{
  "n_layer": 13,
  "d_model": 96,
  "n_head": 3,
  "n_kv_head": 3,
  "head_dim": 32,
  "d_mlp": 256,
  "vocab_size": 4096,
  "activation": "swiglu",
  "norm": "layernorm",
  "norm_place": "pre",
  "norm_eps": 1e-05,
  "positions": "rope",
  "rope_base": 10000.0,
  "rope_fraction": 1.0,
  "qk_norm": false,
  "attn_scale": 0.177,
  "bias": "none",
  "tie_embeddings": false,
  "parallel_block": false,
  "init": "orth",
  "init_std_qkv": 0.0654,
  "init_std_o": 0.0128,
  "init_std_up": 0.0654,
  "init_std_down": 0.00785,
  "optimizer": "soap_variant",
  "lr": 0.00756,
  "lr_mult_o": 1.18,
  "beta1": 0.95,
  "beta2": 0.99,
  "lr_head": 0.00823,
  "grad_clip": 1.0,
  "warmup_steps": 200,
  "schedule": "wsd",
  "decay_fraction": 0.773,
  "decay_shape": "linear",
  "final_lr_fraction": 0.0,
  "batch_tokens": 32768,
  "seq_len": 1024,
  "doc_mask": true,
  "train_tokens": 143100000,
  "steps": 4368,
  "dataset": "wikipedia_en"
}
Each number is 128 + 24 x the weight over its row's rms, rounded and kept within 0 to 255. Layers, rows and columns count from 0. Numbers have three digits each. The size before them is the row's rms in percent of the matrix's.

# layer 3 MLP down (transposed), 256x96, rms 0.251, rows 243-255, columns 48-95
110:127120149159157092141118137151096145137148132134118170136130093126119111134134148163118123127148151119159124097119104096119133179089155104148123
084:118112136112131151107103136140142155164128132122119107138113085108171141187086134095105132138097153109119096173156086155119125091095089131123149
089:105110166125158088134121110110117144149130152164120124114155107146130119163120176111108087152156183159144114162099110108170150113147096138146153
105:137134129141142127171139129114128149161146146094141152133134183077109128115126127102139151119090145133183108090145126144162157155143130118144172
099:176101105078138149160107141120126118096126111125094126150166148141119175136137113092122136099100116103140125086142137111109142148177096140110095
095:099119075153101136176079185137132121153123104151116153145153084128144104108145108128109150146115148180156142151140160101135134118127116142075106
106:108139133140090129139113134126161135105105156132137083137094152129125089166096130122127140104112119078096145151142117160129150167103121074125086
102:115118181140105072146158115149121138166092156125103110087176096073114094144125126138134157149092102131101160137139152095140133114126146138093129
097:144109140142165129188109162186124126143148099121132126114129133131116148138094123136099140135139128187136102106081161129126117140115129122107134
109:088122096146124123139078123101137156125133139117150184109141137090155071123160173099072142097164155145152161134096132128137134147108101163129102
104:101120156143140114122148114156125168145156086179126141135145109087140105163122115151124150127094119138150082092092125146162110146128114131125130
084:120121109143100111133111150136129128130142139151133122133113173145093141140128101172113148146184153072141170169149135147115125143131104089082086
095:105137096153116114120114112151114168116140139142144140146115092117141138160110132160113108185120108134082147088135095132113135105124117087123157
# layer 3 MLP gate, 256x96, rms 0.264, rows 244-255, columns 48-95
081:123104125177081133153124116129136145145143155156110109107057130130094120120100134155103144138174176133160102106133121148110072096125132140140059
093:123089114127132094078101126119158113146140150126138138149115137109088140129158167173120130132122185083164093137089139159156164154149117126126160
110:141140166128115103081144148132140149124172130168138135102112156146113159071170127162144147131135135146142130121095109099147089123109118128138075
101:138072132107134108109148095126074121110164144124137133132115123130148085085153151150089099170141175126131078124151142144109119098147148093109148
101:103163152125161119157135146145170159153103153108121137108155129149132160111139169091128127124121113121126092072130122133171130068112147129114125
099:136060122140163115138116126107125115117149117138105146149153091113097128099148179103154107135078165143158077119091118137127094113160133154100123
106:129120200129138111123112158171158146134120140126131161124087142170119159119151116096085146133110080132141116142112152111135126140118113086136117
101:131098131138128184134140116128111107123135123107176129136163133146124139145149122064104145103118121085176137092122147138134120114077100096099117
103:093092166125090119120131160132155105168090079138121140138152156136093106122145113170138111167081102113089130119132112126133065128143119116132138
130:092125112072141121110089151092125101147105138135181137101136097175131148127123174148113122121123113161136138094126164140102098117142172134107153
104:131078137105130107131113107078133135148097086094090121146126079092083112168158141098129127119111158147129126094122113079137083091126108175165140
108:121137096092119105106149112091196144111122116085136144106108151159124106113139127152121156148144156089165090127095156141149136166067145105118124
# layer 3 MLP up, 256x96, rms 0.266, rows 244-255, columns 48-95
093:139149160134158121110137147122139103145133131127109176129102099150130132126166118123158140167145080114131176110118144158117134159134116125173155
101:086128103119116150133093134120141140119122122152159173136126152084121112125130141108126167110119111129122100128119141174148162111120142138083143
106:139152137158124106095102149082179092131168149123088141111140123134152117114138109110111146120142097147114122136108157125114108106134135109150121
097:136135116135110174097154121128102125139143124117119157139111148114138140117150145082119120135114142131148149081119117115113120126121112134113127
101:115146137146092140079118081085139132110157175140126142105082118121100179092119135154135177148137133135090129138155101153129142121114134106117127
105:124152088156093101116159135139135131137113132104133153098126143143118129130130115169103077113111094111155181139114124071121132100106134112166096
096:109135127144169137088149132130131121126175109166154160129139147133134123108170110086133115164147182117150150105125164156110145109092132120118146
100:100097122120160126114112099117163132095137126087146146157115134130118131144109122096107149153146126152118130129185158129104118134129108095085113
099:136111132131138171139121132159138117165114092140167124114123106128146069128097156170111100134138139125102102130117091172150120119135099166115110
118:106092105108108150163149145110110121184098122142138121141093062128155165121149126166173139096117195141152120091145146142108111125155171132154131
099:123155108150091124150106125140149131133151118137165104110097130173140102124078095150149138108140107106155120116134129083121162152108150088123091
099:148113141168139119128170137088139121101148148124107101138104121115096194142142105145181121110134093153069100157119111139123125073133118140119152